From a checkpoint of a small transformer trained on Wikipedia.
Architecture: RMSNorm before and after each block, rotary positions, no biases in attention or MLP.
Each number is 128 + 24 x the weight over its row's rms, rounded and kept within 0 to 255. Layers, rows and columns count from 0. The size above them is the row's rms in percent of the matrix's.

# layer 9 MLP up, 320x128, rms 0.123, rows 162-196, columns 64-127
size [104 102 105  88  90 105 100 112  96  94  88 105 106 102 104  96 105  93  94  92  86  96 100 103  94  92 106 106  95 106  87  84  90 103  94]
[[129 140  73 108 126 106 130 120 101 115 138 141 132 148  92 143 127 152 133 147 142 113 132 106 156  89 147 152 117 100 124 113 155 144 153  90 110  97 113 153 132  89 124 110 111 107 148  90 143  61 133 137 178 141 125 112 158 128 145 102 150 175 147 143]
 [124 130 110  98  94 134 107 126 105  98 109 148  90 147 144 144 125 137 145 126 153 146 160 163 120 123 119 147 121 168 127  96 150 150 132 107 101 152 164 117 123 122 106 104 136 137  83  81 130  86 174 105 110  90 133 143 145 154  96 201 123 114 145 132]
 [128 116 153 180  84 135 127 107  88 118 139 112 165 159 112  85 165 124 136 136  88 161 135  80 117 179 109 139 123 128 124 144 157  93 117 140 121 166 131 144 104 157 136 130 145  84 114 120 126 120  96 120 133 134 142 101 113 119 144  98 139 161 119 116]
 [156 122 112 139 104 132 103 113 130 104 113 143 134  86 130 135 117 124 119 152 155  91 149 124 126 106 114 127 156  98 130 152 140 127 108 144 111 126 129 128 118 144  74 123 132 128 128  90 124 127 104 118 174 148 127 127 175 125 154 135 118 146 139  53]
 [139 126 141 122 150 103  90 127 160  95 177  82 157 184 152  96 128 149 121 126 119  97  91 145 159 124  92 141 118 134 123 148 129 110 142 105  93 144 150  96 133 123 134 111 144 167 120 117  81 169 148 106 139 110  80 139 151 136 135 102 149  74 142 113]
 [119 135 131  87 123  85 148 116 179 113 123 140 125 145 113 146 150 140 138 140 114 132 140 151 102 124  93 141 142 170 149  84 172 140 147 122 140 140 123  99 110 116 161 126 106 125 116 145 114 104 117 119 137 142 102 143 139 111 125  69 151 151  81 108]
 [127 120 142 129 184 127 132 129 124 110 163 154  99 120 118 108 109 156 117 131 118 106 100 173 117 118 128 149  94 162 122  92 128  92 124 137 108 141 141 156 119 138  90 149 124 141 148 101 140  87 119 143  93 112 173  99 142 114 146 115 151 187 130 108]
 [155 119 117 108 121 163 166 100 107 110 130 201 108 122 165 109 114 110 138 144 102 106 128 104 152 122 115 165 120 143 149 124  94  93 134 154 134 104 138 115 122 138 110 144 107 106 143  86 119  98 150 152 135 144 139 120 142 107 140 148 159 193 151 157]
 [132 136 147 111 125 118 101 139 136  98 100 127  91 100 119 119 144 180 108 136 133 142 131 105  48 132 156 109 145 130 119 121 111 145 123 132  97 156 155 146 134 119 160 137 139 103 135 112 145 132 159 124 125 139 132  70 170 124 127 137 156 134 143 122]
 [134 145 113  97 113 140 159 150 115 178  88 158 152 125 127 132 133  97  98 131 130 143 151 111 155  98 170  96 186 110 102 121 109 121 179 109 128 155 127 142 130 137 159 112 155 117 125 136  85 155 148 114 163 172 111 110 164 145 127 159 134 143 111 129]
 [122  92 133 107  95 133 127 122 124 126 123 113 114 166  92 105 136 188 147 105 166 165 165 181 115 123 133 128 156 130 149 112 104  85 122 132 129  61 167 112 164 138 142 122 125 134 140 169 140 140 128 130 140 156  83 120 112 179 121 113 137 117 143  68]
 [106 117  82 149 175 165  90 136 120 121 142 154 166 147  82 137 105 133 114 122 119 124  99 117 116 119 121 165 120 116 141 140 167 100  96 126 143 114 136 129 147 123 150  96 120 160 102 115 168 159 130 125 165 128 105 122 129 101 159 120 123 137 128 114]
 [153  90 122 148 141  98 103 125  78 143 161  98 131  93  95 173 103 109 113 116 126 120 185 110 133 109 145 127 115 130 176 119 125  96 122 175 141 115 166 152  96 160 108 191 147 151 104  82 174 103 101 142 135 102 126 128 116 139 103 142 113  90 111 151]
 [111 138 122 137 157 144 156 109 120 147 130 144 107 109 118 119 112 111 160 157 105 145 180 130 104 140 123 134 137 157 121 181 136  78 104 185 136  83 150  83 150 172 156 164 139 113 130 116 117 109 142 146  97 121 124 132 138 163 155 102 115 115 117 160]
 [131 102 109 150 166 134 151 141 159 126 128 106  67 134  98 104 128 141  99 183 119 154 130  86 109 115 161  83 129  75 107 128 114  92 137 129 134 164 150 109  90  91 162 112 121 130 105 134 129 130 138 118 165 133 125 104 132 108 127 116 143 139 119 143]
 [141 144 152 134 124 106 145 155 107 118 171 105 116  95  97 130  83 116 123 116 145 162 135 142 140 125 131 142 171 121 154 134 115  99 163  98 147 149 155 171 139 116 147 125 128  98 137 111 153 116 110 159 106 140 150 134 149 148  98 128 117  89 131 144]
 [ 65 134  96 148 135 174 159 110 149 121 107 142 108 100 107 122 126  99 160 121 105 170 119 110 141 168 123 149 208 108 116 134 138  99 143 138 184 112 151 121 110 148 120 154  99 118 149 160 112  97 134 144 147 157 125 179 108 135 111 117 117 124  83 159]
 [189 150 136  87 108 118  61 110 121 106 129 188 174 164 143 169 135 101 114 106 145 124 137 124 126  87  95 140 128 141 120 152 126 102 123  88 142 114 132 140 112 150  95 142 163 120 105 129 121 119 114 140  74 168 130 104  96 135 103 183 128 129 134  97]
 [114 156 125 111  68 121 135 125 116 117 114 120 144 116 116 129 101 143 161 121 143 169 137 103 152 127 104 137 148 115 125 106 153 137 104 125 107 112 104  65 113 129  86 107 145 119 125 117 131 113 111 117 164 128 147  98 127 132 127 149  83 130 100 151]
 [139 122 147 117 134  96 104 121 147 106 154  81 144 140 125 152 133 138 120 134 160 139 121  90 126 118 122 162 118 179 116 126 157 130  99 112 128 136 136  92  80 131 152 161 132 108 128 108 120 122 154 115 107  99 131 120 126 139 145 168 115 111 116 106]
 [153 114 146 122 123 156 120 107  92 156 150 106 116 130 102  93 153 123  96 128 149 181 144  70 124 143 125 134 124 177 146  95 132 133  88 127 155 124 160 180 145 121 122 129 147 120  94 142 135 136  89 132 128 121 112 135 137 130 125 147 107 104 110 116]
 [152 111 119 148 107 142 120 176 112 135 119 114 138 113 150 129 141 118 102 116 132 161 138 115 140 113 191  79 121 121 126  94 109 178 151 121 136 171 101 117  78 105 133 122 127  57 126 142 137  97 127 123 119 144 142 105 139 103  91 134  98 114 160 126]
 [100 118 150 103 126 114 129 131 114 133 135  95 148 134 142 143 129 140 126 156 144 155 145 166  82 100 117 109 142 111  86 133 125 153 156  96 144 139 150 117  76 149 119  96 122 104 118  98 153 103 134 141  79 119 110 120 110 140 124 157 186 104 165 127]
 [113 132 106 154 125  94 132 124  73  90 145 113 126 124 162 131 156 152 114 137 110 116 112 167  99 137 135 104 141 125 123 100 131 117 175 128 113 134 134 112 178 122 152 138 142 166 203 142 110  68 122 158 133 119  96  97 138 155  97 152 158 109 178 127]
 [155 137 123 122 125 114 117 136 114 142 119 106 131 116 124 121 122 100 106 126 166 128 155 137 156  98 137  72 171 115 123 132  88 174 138 105  82 144 122 101 148 148 139  79 118 117 111 104 124 145 123 128 190 151  92 117 165 149 133 134 161 116 157 134]
 [115 148 133 169 130 127 128 120 151 127 146 103 125 123 154  91 170 174 156 125 110  95 130 123 132 117 130 141 119 136 178 123 112 116 116 135 138  97 104 157 184 137 161 103  85 150 132 101 114 151 107 161 157 163 121 110 124 116 112 149 143 144 144 106]
 [130 149 105 139 114 202 114 128 182 143 161 142 193 143  67 120 148 132 168 116 133  83 131 112 100 104 136 163 119 134 153 139 134  77 134 122 128 137 171 155 133 174 119  90 113 115 155 114 115  99 138 142  96 116 125 108 101 111 123 136  99 130 104 106]
 [136 128 169 151 138 179 113 125 108 140  59 167 162 102 132 115  93 147 127 166 145 166 133 142 131 134 152 116 137  83 150 169 101 109 128  98 167 123 134 120 135  91  98 147 134 106 165 129 145 130 161 117 116 153  93 136 140 158 106  97 127 130 129 126]
 [103  79 134 148 138 133 159  87 158 112 110 124 118 134 107 128  89 119  86 137 122 143 154 133 140 179 129  69 104 111 140 115  88 103 133 113 151 118 114 111 138 153 130 146 120 125 140 116 146 120 121  72  81 133 151 109 130 120  77 114 134 100 124 144]
 [130 131 122 155 107  94 127 175 132 134 140 103 126 144 120 107 178 124  97 132 129 147 102 132 124 110 146 123 102 120 148 143 121 130 126  93  93 120 102 140 130 122 165 117 141 169 155 138  97  84 118  91 161  92 109 143 102 139 112 169 122 108 128 107]
 [103 159 108  94 129 116  87  93 121 131 119 125 163 122 138 122 149 106 122 117 115 107 134 130 126 115  84 109 110 164 134 103  90 127 135 115 163 100 152 165 143 110 104 107 101 144 164 130 129 163 153 119 151 137  87 109  79 133 149 127 118 132 161 135]
 [168 119 164 146 136  91 139 120 136 111 146 113 131 121  99  96 120 134 121 152 132 132 148 123 136 126 116 188 130 102 100 142  96  66 153 106 130 114 135 117 138 125 133 189 104 126  51 116 144 105 114 134 120 147 140  63 136 164 125 133 137  91  89 139]
 [103 117 144 151  97 140 134 133 112 139 109 130 131 100  81 159 135 104 144 144 134  89 116 105 107 146 107 116 135 168 126 102 135 142 132 164 145 113 162 171 139 153 117 137 154 101 146 119 143 131 158 136 136 108 142 122 115 103 193 142  65 156 101 134]
 [103 145 107 119 131 134  93 127 155 110 119 131 127 122 125 149 119 114 153 132 164 133 100 158 152 128 118 143 134 104 123 111  87 152 110 154 169 131 125 134 118  83 154 121 149 147 176 141 154 138 154 181 140 100 104  92 136 121 107 213 120 113 153 131]
 [146 166  82 180  75 103 111 133 132 104 174  72  98 131 131 137 156 117  98 132  94 139 112 163 115 171 137 110 195 117 155  78 128 100 163 119  83 125 114 156  79 150 146  93 123  94 123 144 138 143 130 171 142 126 127  83 114 128  97 154 108 132 121 126]]
# layer 9 MLP down (transposed), 320x128, rms 0.109, rows 162-196, columns 64-127
size [104 101 109  94  94 108 100 112 101  95  82 104  98 101 102 100 103  91  94  95  91  99 100 103  96  96 105 112  97  94  92  88  92 103 101]
[[166  94 159 120 138  92 113  90 116 173 134  60 101 117 109 172 119 103 115 159 127  98 132 118 120 161 160 112 156 141 155 125 116 126 140 132 127 108  96 130 132 120 115 144 157 162 138 138  95  93 116 138 129 133  96 117 110 153 133 149 127 119 117 138]
 [ 91 112 115 145 189 151 124 157 122 145 126 132 114 137 188 139  98 108  96 121  93 140 134  82 125 138 125 133 160  91 111 147  90 146 124 149 117 144 100 158 135 114 169 120 151 144 175 128 142 151 147 124 157 112 127 103 121  89  99 127 133 159 113  78]
 [134 144 119 118 119 133 127 184 134 159 104 168  97 167 119 180 141 160 120 108 150  85 107 159 108  93  94 145 118 151  90 128 156 170 168 131 107 139 161 124 146 138  92 123 135 130 139 136 103  93 126 109 117 131 140 128 147 120 145 105 122 149 160 124]
 [137 134 137 157 117 133 130 124 114 145 137 122 140 107 142 142  23 144 172 140 136 141 136  80 144 129 205 139 196  77 156 128 175  90 147  86 123 146 162 139  97 132 152 117 136 122 123 155 122 132 121 171 103 107 130 158 171 135  85 113 127 121  95 134]
 [114  93 148 132 125  93 147 133 126 116 138 143 107 112  97 142 102 118 125 149 135  93 154 141 165 155 115 118 114 129 138 124  91  91 116 113 133 111 107 142  98 155 139 112 176 159 161 163 105 155 117 134 122 171 149  96 152  92 138 137 139 160 128 115]
 [ 96 151 137 108 107 167 116 131 107 101 137 101 148 108  96 176 139  78 121 147 113  87 149  98 116 126 118 111 108 151 120 151 108  93 155 118 160 134 162 121 112 170 101 143 131 148  87 177 138 126 129 127  98 145 143 158 139 100 103 122 117 140 120 104]
 [128 144 117 141 124 135 118  94 146 125 122 109 114 141 105 110 134 123 105 130 157 178 151 182 144 137 138 146 154  99 132 131 167  87 127 143 162 109  91 126 126 169 161 128 136 146 134 140 140 119  91 160 147 109 158  80  91  57 135 117 130 135 147 114]
 [101 148 128 133  94 122  99 124 143 168 116 110 125 122 139 116 131 150 156 155 148 124 149 177 164 133  98 145  97 128 106 119 125 116 163 124  81 185 135  98 124 125 116 140  95 122 136 105 147  88 132 142  99 121 150 103 144  92 126 108 157 166 145 113]
 [120  89 163 130 124 130 151  83 122 133 182 124 103 152 100 113 109 116 109 136 135 112 125 129 166 143  41 162 130 134 162 157 146  83 151 111 153 137 118 119 133 105 148 152 197 132 113 157 113 139 117 120 111 187 138 132 128 133 145 149  92 134 160 144]
 [118 110 180 113 149 129 134 161 103  78 157 137 118 155 144 105  93 138 124 150 118 116 126 143 111 128 104 108 123 113 163 152 114 112 130 132 132 121 133 133 163 135 129 135 114 114  98 124 157 142  74 141 116 116 116 155  96 137 111 117 160 156 139 123]
 [153 123 138 139 139 134 115 121 115 116 154 103 116 134 126 131  84 139 105 122 140 133 152  85 167 133 151 125 101  98  95 155 114 162 139 141 124 123 120 127 136 125 143 133  90  84 109  59 149 151 139  84 123 103 141 112 133 120 122 130 108 116 126 148]
 [106 132 130 121  84 118  82 157 114 122 128 160 141 128 114 148 138 131 145 124 100 113 136 123 129 175 136  93  93 117  98 171 133 112  67 150 125 144 131 132 132 108 128 106 129 149 136  91 188 143 136 141 140 115 140 140 138 124 116 117 119 167 122 129]
 [117 121 143 113 117 121 150 163 126 129 165 121 113 119  74 119 127 166 160 136 149 144 168  79 139 160 131 101 116 135 135  96 144 134 105 107 104  95 134 124 121 113 135  60 126 158 121 129 123 112 152 171 154 143 116 118 103 122 129 120 123 119 197 117]
 [124 123  89 145  98 149 125 110 106 135 115 141 119 114 131 131 140 153 165  79 130 127 112 147 158 131 132  98 153 117 106 138 113 153 127 114 122 116 134 107 134 126  92 139  50 113 139 139 167 141 149 149 117 111 113  57 128 113 126 126 106 115 127 140]
 [126 197 109 138 132 148  77 135 121 126 150 136 155 157 159 120  69 164 151 140 127 129 114 150 100 119 135 175 117 120 148 144 125 174  80 152 122 134 147 135 160 121 129 118 102 133 137 123 146 143 162 146 129 119 162 139 145 117 169 110  98 126 135 144]
 [ 90 122 115 157 126 137 121 125 164 122 121 139 160 149 146 122 108 113 133 138 145 131 137 111  96 118 142 170 174 138 111 146  99 176 145 156 120 120 119 108 149 133 147  91 134  91 131 141 124 113 125  82 147  87 141 164 194 115 172 166 147 112 155 139]
 [152 114 110 128 153 111  99  99 121 117 193 115 111 144 136 131  75 156  90 165  76 121 112 144  97 121 124 130 148 136 196 106 148 175 128 135 149  82 134 107 164 109 132 125 148 102 145 146  94 110 108 118 134 147 112 130 106 133 151 127 143 119 148 119]
 [107 149 129 123 127 179 128 123 103 148  88 118  92 124 116 126 124 145 147 126 158 179 126 110 118 155 145  90 126 102 117 199 116 179  73 108 140 112 150 139 114 135 189 117 150 124 145 105 184 167 134 157 130 136 169  81 128 109 111 126 136 120 136 110]
 [147 141 144 126 122 129 137 123 146  89 166 111 141 134  71 129 108 121 110 155 156 129 178 137 148 159 140 129  97 111 143 128 104  97 137 134 118  79 115 122 123 110 124 139 158  85 180 130 106  95 117 148 134 125 162 132 164 180  93 129 142 145  82 139]
 [126 120 103 134 119 107 128 178 142  90 109 157 162 185 143 117 188 147 134 127 116 120 130 104 116 111 152 112 144  99 127 154  93 127 149 149 123 118 146  93 157 121  95 133  78 132 149 161 137 126 129 161 157 120 119 122 116 142 121 117 106 175 132 154]
 [169 128 156 176 104 102 145 114 163 141 164 121 122 124 149 164 160 109 125 121 137 138 136 143 130 132 168 126 127 137 112 158  98 158 155 157 102  87 117  88 110 119 115 147  84 160 130 175 142  90 112 123 149 129 152 136 109 131 105 118 144 125 138  97]
 [109 106 154 138 109  89 122 119 149 112 131 125 138 136 136 123 130  70 121 115 154 103 139 127  98  94 111 143 131 134 110 100 155 115 163 171 122 118 130 116 103 131 137  90 117 180 108 153 141  86 117 173 122  97  99 135  99 141 159 175 139 141 125  90]
 [110 124 109 110  98 113 162 103 141  93 154 111 104 126 105 112 156 130  52  91  96 113 158 123 153 147 127 115 129 154 140 122 132 108 114 115  98 118 172 119 120 104  96 119  79 119 136 117 109 148  99  98 152 121  84 112 142 114 118 117 119 122  88 144]
 [151  88 116 109 103 112 139 132 132 147 142 150 148 157 101 156 147 142 129 120 118 128 127 135 154 140 124 131 139  98 154 165 134 132 188  70 164 143 111 160 130 147 150 133  97 120 132 119 115 173 118  87 100 141 125  97 125 104 149 136 132 179 158 156]
 [109 118 129 187 153 179 177 155 175 120  91 115 112 118 161 154  53 136 128 113 113 132 127 190 131  95 133 134 104 137  86 129 114 142 166 167 104  98 155 142  96 115 114 159 159 164 133 126  89  74 161 115 110 119 139 148 134 111 103 127 162 106 110 130]
 [105 154  93 123 138 123 148  73 125 154 108 119 115  72  98 149 123 144 135 165 111 146  94 132 146 110 171 128 102 128 105 138 129 150 161 106 128 108 133 133 155 141 170 116 107 124 105 130 136 146 165 105 154 141 129 119 114 122  96  88 123 120 142 140]
 [101 124 102  98 120 134 123  84 159 118 148 125 124 103 122 180 110 152 129 155 148 165 157 130  82 118 155 146 157 139 147  93 110 102 129 110 144 125 158 110 141 153 137  96 138 103 125 140 138 112 133 126 127 118 154 134 161 103 120  98 154 133 152 159]
 [147 121 140 127 148 139 115 162 109 111 129 137  94 129 164 124 147 145 163 120 163 125  73 143 109 115 150 152 121 103 124 101 118  97 143 136 135 102  98 156  79 151 129  88 135 163  83 180  91 153  93 132 100 155 107 117 117 119 142 151 154 120 173 128]
 [132 117 143 128 126 122 152 137 144 133 105 133 167 128 138 111 152 131 105 133 129 162 151  92 113  94 152 142 127 154 157 146 194 182 152 147 142 121 147 115 140 126 138 137 185 133 142 145  87 131 185 154 133 120  94 150 112 141 164 125 128 137 130 125]
 [126 128 120 184 142 123 105  93 153 102 131 116 138 151 118 119 189 110 126 102 122 120 131 132 110 122 111 133 152 104  87 107 119  86 153 130 108 108 141 139 122 139 122 105 176  88 117 147 160 118  57 150 106 125 114 123 112 141 160 100 129 139 157 143]
 [143 114 102  92 126 166 120 132 105 162 129 143  93 149 118 100 132 185 149 145 104 124 111 105  84 127 207 108  91 141 102 163 152 138 120 122 149 147 104 144 122 154 136 110 206 147 153 121 153 140 145 164 132 108 120  90 131 131 119 130 136 136 125 139]
 [114  93 154 122 109 124 143  97 128 116  77 138 138 127 164 132  89  98 132  98 147 148 144 142 119 117 109 105 151 186 105 122  83 158 114  94 153 108 157 134 124 113 121 117 184 118 135 161 111 141 108 184 101  70 131 151 124 120 103 112 104 151 107 102]
 [121 131 151 161 149 144 129 175 129 111 104 174 121 142 109 119 147 115 133 117 132 143 132 107 115 106  62 138 131 137 131 120 108  96 134  70 136 132 110 103 131 112  94 137 109 113 121 164  97 128  96 134 157 120 156 168 126 121 107 136  95 115 114 159]
 [148 110 148  85 156 102 125 120 116 139 143 173  82 134 120 136  82 150 146 132 104 101 124 132 119  84 129  91 109 166 110 135 120  99 150 130 127 139 181 144 147 123  87 122 128 124 131  95  84 124 149 137 150 141 101 154  93 112 130  85  90 152 117 144]
 [141 106  70 131 141 192  93 145 147 117 145 162 124 145 130 117  88 149 121 152 116 118 107 146 144 127 142 149 108 134 109 127 151 129 132  72 161 118 154 143 122 149 126 113 129 142 120  99 135 157 153  87 112 107 142 123 142  96 112 127 150 162 112 136]]
# layer 9 MLP gate, 320x128, rms 0.117, rows 163-197, columns 64-127
size [100 109  91  91 101  98 106 100  97  90  94 102 100  97 103 108  92  99  99  93  91  98  97  96  98 107 102  91 100  98  91  93 101  93 100]
[[121 121 103 138 160  94 190 122 130 114 135 115 112  75 130 108 142 124 161 155  75  92 124 157 116  61 167 118 118 122 114 124 160 125 164 116 120 129 118 152 128 146 147 139 122 140 103 153 104 136 111 133 149 156  95 120 115 111 156 107 157 124 147 177]
 [127 114 148  88  76 106 138  74 126 117 134 134 133 135  99 127 119  84 145 111 188 112 126 159 109 106 118 148 140 165 140 144 117 125 104 113 139 143 117 125 151 145 141 128 133 143 181 134 109 145  99 116 101 168 139 180 122  94 110 145 131 134 145 132]
 [130 145 137 144 201 128 125 138 158 154 157 108 115 125 110 106  94 173  99 147 110 128 104 133 145 120  88 125 133 147 104 139 137 100 122 128 134 168 108 109  84 136 122 162 156 120 148 156 118 163 101 171  90 116 151 147 132 114 151 165 133 137 123 118]
 [127 130 143 130 144 110 143 111 152 142 136  65  92 126 114 100 120 149 111 110 116 120  98 106 142 162 136 114 154 109 125 140 122 130 206 118  93 131 164 124 121 132 117 122 166 121 106 102 160 100 171 107 133 119  85  91 167 126  91  87 112 110 115 142]
 [105 126 141 128 125 154 133 128 120 108 130 123  94  86  82 123 158 124 145 156 112 136 193 161 150 158 141 125 157 138 121 153 103 121 111 148 109 141 123 123 134 146 141 137 119 143 133 167 117 110 105 198  89 131 139 135  98  99 113 116 153 139 128 142]
 [120 161 169 149 116 144  98 140 115 154 132 141  96 164 104 131 172 170 125 115 108 164 138 160  91 120 174  87 154 122 122 109 157 141 113  93 129 168 122 123 123 103 168 142 120 140 136 171 101 144 108 133 150  98 175 150 105 119 121 131 173 166 128 160]
 [132 162 150  94 132 142 108 116 122 110 135  97  62  74 108 136 128 146 135  49 142 166 151 118 185 109 153 111 145 130 123 111 177 148 121 117 115  89 124 161 126 143  78 147 106 147  87 128 123 141 101  98 129 152 100 118 145 127 148 162 103 138 161 114]
 [145 119 119 114 107 116 117 132 131  98 135  77  85  79 150 141 123 107 144 142 125 128 165 132  92 185 138 128 137 114 114 121 112 152  80 152  96 138 132 135  97 146 128 165 174  97 132 127 132 102 145 156 118 104 118 152 138 144  81  56 160 119 114 113]
 [143  95 116  53 100 143 131 152 133 190 109 120 161 109 148 125 126 129 138 135 155 107 156 117 131 139 191 127 142 125 116 130 128 124 132  96 133 167 101 152 133 135 145 122 117  82 142 103  66 107 164 159 134 127 135 142 164 124 131 139 120 104 116 141]
 [134 119 121 176 113 110 165 178 202 185 190 102 137 133 102  97 142 149 140 143 113 132 118 124 144 137 121 135  97 143 164 121 129 133 160 126 144  84 127 101  82 140 160 115 127 179 109 116 118 137 164 131  86  97 156 137 125 117  99 127  87  90 121 157]
 [156 111 156  82 109 104 119  83 100 116 143 114 149  97 129 101 139 140  99 140 132 171  93 140 105 125 155 109 139 133  93 157 125 124 122  79  54 158 112 156 138 119 115 113  94  97 155 135 107 150 122 141 135  89 170 134 143  90  97 113 128 134 150 125]
 [126 134 112  96 128 121 131 103 143 137 108 107 131 101 134 120 125 114 106 139  73 141 151 131 144 140 173 151 123 101  93 126 102 136 133 122 107 105  64 128 116 126 123 126 110 138 121 173 140 118 117 162 110 168 165 123  97 178 152  90 177 161 141 123]
 [119 126  98 116 136 104 119 124 166 182 147 110 151 146 117 115 139  92 101 116 120  96 145 162 126 131 148 129 104 110 137 110 133 136 159 129 118 161 140 148 119 158 118 109 122  85 146 131 146 187 148 145 103 100 178 146 134 116 114 185  81  97 161 169]
 [133 153 149  91 118 113 153  92 141 149 116 154 141 115  94  99 130 167 138  93 169 108 146 139 119  82  93 113 125 131 111 138 138 184 133 141 128 106 105 118 131 160 107 159 164  92 184 142 167 120  91 140 109 173 125 113 158 129 103 125 103 122 130 174]
 [153 138 143 136 146 133 155 163 147 128 167 137 147 133 142 105 133 150 102  97 148 132 135  82 108 110 144 140 115 133 129 145 141 132 168 110 135 147 142  95  88 120 118 117 108 158 133 124 121 117  74 108 132 126  94 159 161 162  85 121 157 126 124 146]
 [121 116 129 101 139 131 131 113  98 149 162 128 126 114 135  77 128 128 143 101  93 132 140 109 114 113 142 151 117 157 163 122 135 102 136 110  84 125 152 101 137 154  75  96 102 135  76 125  83 116 125 151 112 113 118 155 135 146 161 135 119 156 183 121]
 [ 50  97 112 145 144 129 176 120 100 133 110  87  98  73 109 111 133 144 121 157 111 164 122 119 130 136 151 116 155 128 119 131 138 110 147 157 139 168  82 155 105  96 147 132 118 128 155 157 176 122 136 135 156  86 152 135 126 139 133 103 125 159 137 150]
 [101 139  99 141 105  93 154  96 131 116  95 149 124 135 145 129 118 103 187 129 159 114 144 122 141 144 139 156 163 134 133 140 129 144 133 129 173 141 124 109 137 156 130 110 113 111 165 117 147 114 141 158 126 109 166 109 148 131 141 156 109 130 145 146]
 [140 116 151  85 139 116 107  99 124 113 144  50 106 111 131 130 148 151 134 119 134 148 129 118 118 148 138 149 156 160 123 143 140 138 114 117  68 133 122 144  44 129 149 154 124 136 129 159 125  96  99 119 116  99 161 153  98 148 131 149 104 131 134 120]
 [127 126  60 122 132 134 116 162 125 154 130 107 147 121 139 138 147 173 162  77 157 120 118 122  94 142 106 132 100 115  83 138 151 104  97 186 106 107 149  88 127 132 112 122 132 123  88 119 136 108 133 135 177 185 123 131 128 173 151  96 117 101 142 106]
 [ 94 105 104  83 100 148  99 101 116 177 137 151 136 119  98 149 125 142 130  82 129 125 153 148 151  97 157 134 109  97 119 112 134 154 130 120 165 140 125 143 140 141 130  82 107 130 117 125 184 134 155 172 122 105 157 147 133 130 142 133 146 165 120  98]
 [136  89 112 163 111  91  98 126 137  93 158 128 132 111 167 170 149 119 143  86 135  92 125 116 136 113 157 115  82  95 148 121 109 144 116 114 127 201 125 119 107 120 119 105 113 137 125 132 125 138 133  94 148 153 121 149 130  78 118 151 142 108 174 116]
 [146 130 131 111 117 115 160 118 161 128 161 115 147 113 134  42 170 108 113 114  85 156 177 163 170 121 117 149  93 137 117 172 151 105 148 150 126 113 134 123 134 171 137 129 109 144  90 126 119 107 154 128 173 110 135 110 122 102 136 159 155 118 137 154]
 [121 144 147  91 141 160 119  90 106 156 129 102 132 128  89 121 137 163 156 143 100 130 135 137 162 147 176  84 140 131 102 145 123 129 151 124  98 129 120 109 145 127 157 127 131 104  92 144 100 129 147 158 138 123 148  92 125 124 149  89 148 128 119 118]
 [134 123  95  89 128 158 139 130 141 136 127 142 117 141  95 170 149 111  79 127 144 146 134 103 102 123 161  96 139 126 109 140 131 138 135 117 104 171 131 111  82 121  89 140 137 129 155 140 138 123 148 155 116 133 110 106 141 127 132 103 119 135 129 113]
 [148 115 131 114 143 111 158 106 122 154 164  96 132 111  79  79 149 145 157 121 102 158 183 123 126 169 134 133 150 149 133 150 110 104 119 139 136 121 146 128 126 140 113 140  85 133 138 160 128 105  99 122 135  89 168 212  88 166 153 102 110 120 143 169]
 [145 129  97 151 145 139  80  89 144 153 127 115 114 111 125 151 135 169 119  98 152 141 143 108 113 126 132 142 132 139 136 162 178 129 141  89 132 131 144 102 112 137 112 134 126 135 128  83 123 112 110  95 131 126 140 102 148 107 133 171 138  95 101  99]
 [150 104 139 111  84 107 179 115 145 132  86 140 123 113 102 103 153 131 131  87 112 116 134 119 112 159 138 142 114 137 117 154 130 116 149 119 131 132 141 113  86 126 106 143 163 124 140  87 137 130 160 128  92 164  84 148 141 128 136 114 132 128 129 124]
 [137 128 173 122 100 146 117  99 126 114 144 121 141 128 111 132 154  99 142 111  55 160 185  84 162 128 127 111 140 106 124 141 140  90 112 117 112 144 143 146 129 134 101 144 112  66 181 127 130  96 133 155 124 100 127 132 113 130  97 104 118 143 108 174]
 [153  71  96 108 101 133 167 156 124 128 117 127 128 128 122 110 124 141 168 162 151 126 109 102  96 121 157 114 130 152 127 117 161 130 107 137 136 151 104 117 104 117 160 102 126  40  85  92 115 137 138 168 124 112 150 140 146 136 148 156 106 141 131 140]
 [124 148 106 100 167 131 105 103 121 136 166 121  78  93 100 127 153 145 103 125 141  63  94 145 122 114  97 162 118 106 104 125 105 104 112 119  80 109 102 165  69 131 125 130 165 107  78  77 152 111 110 132  93 113 140 115 163 171 132 144 136 167 117 156]
 [146 154  88 130  71  69 143 135 124 163  99  78 125 143 118 126 157 123  94 135 134 120 134 124 122 161 148 168 111 141 134 100 139 105 125 158 118 138 130 178 116 115 102 139 150  83 161 129 161 151 132 148 121 152  81 126 135 122 133 162 107  93  78  92]
 [113 142 119 168 122 108 140 116 142  77 122 129 121  82 173 125 101 102 135  91 146 145 119 158 142  94 142 102  88 131  98 101  88 153 118 101  99  86 127 109  97 174  68 140 108 133 124 110 110 129  75 123 119  81 135 121 145 107 130 116 114 120 183 142]
 [149  82  90 139 123 184 113 134 144 133 126 154 117 106 120 122 157 123 135  89 150 140 111 108 118 109 141 137  94 131 150  96 177 157  94 104 113 134 122 114 128 124 119 138  89 120 121  99 142 139 124  99 117 104 116 176 121 119 165 133 176 127 138 114]
 [110 132 132 163 160  89  93 155 154 137 133 136 103 144 106 156 151 124 127  90 123 137 148 139 128 156 159 110 134 118 141 138 184 144 127 119  83 161 115 154 122 139 125  66 140 160 149 126 146 137 133 127  83 105 105 180 131 118 149 117 134 108 141 122]]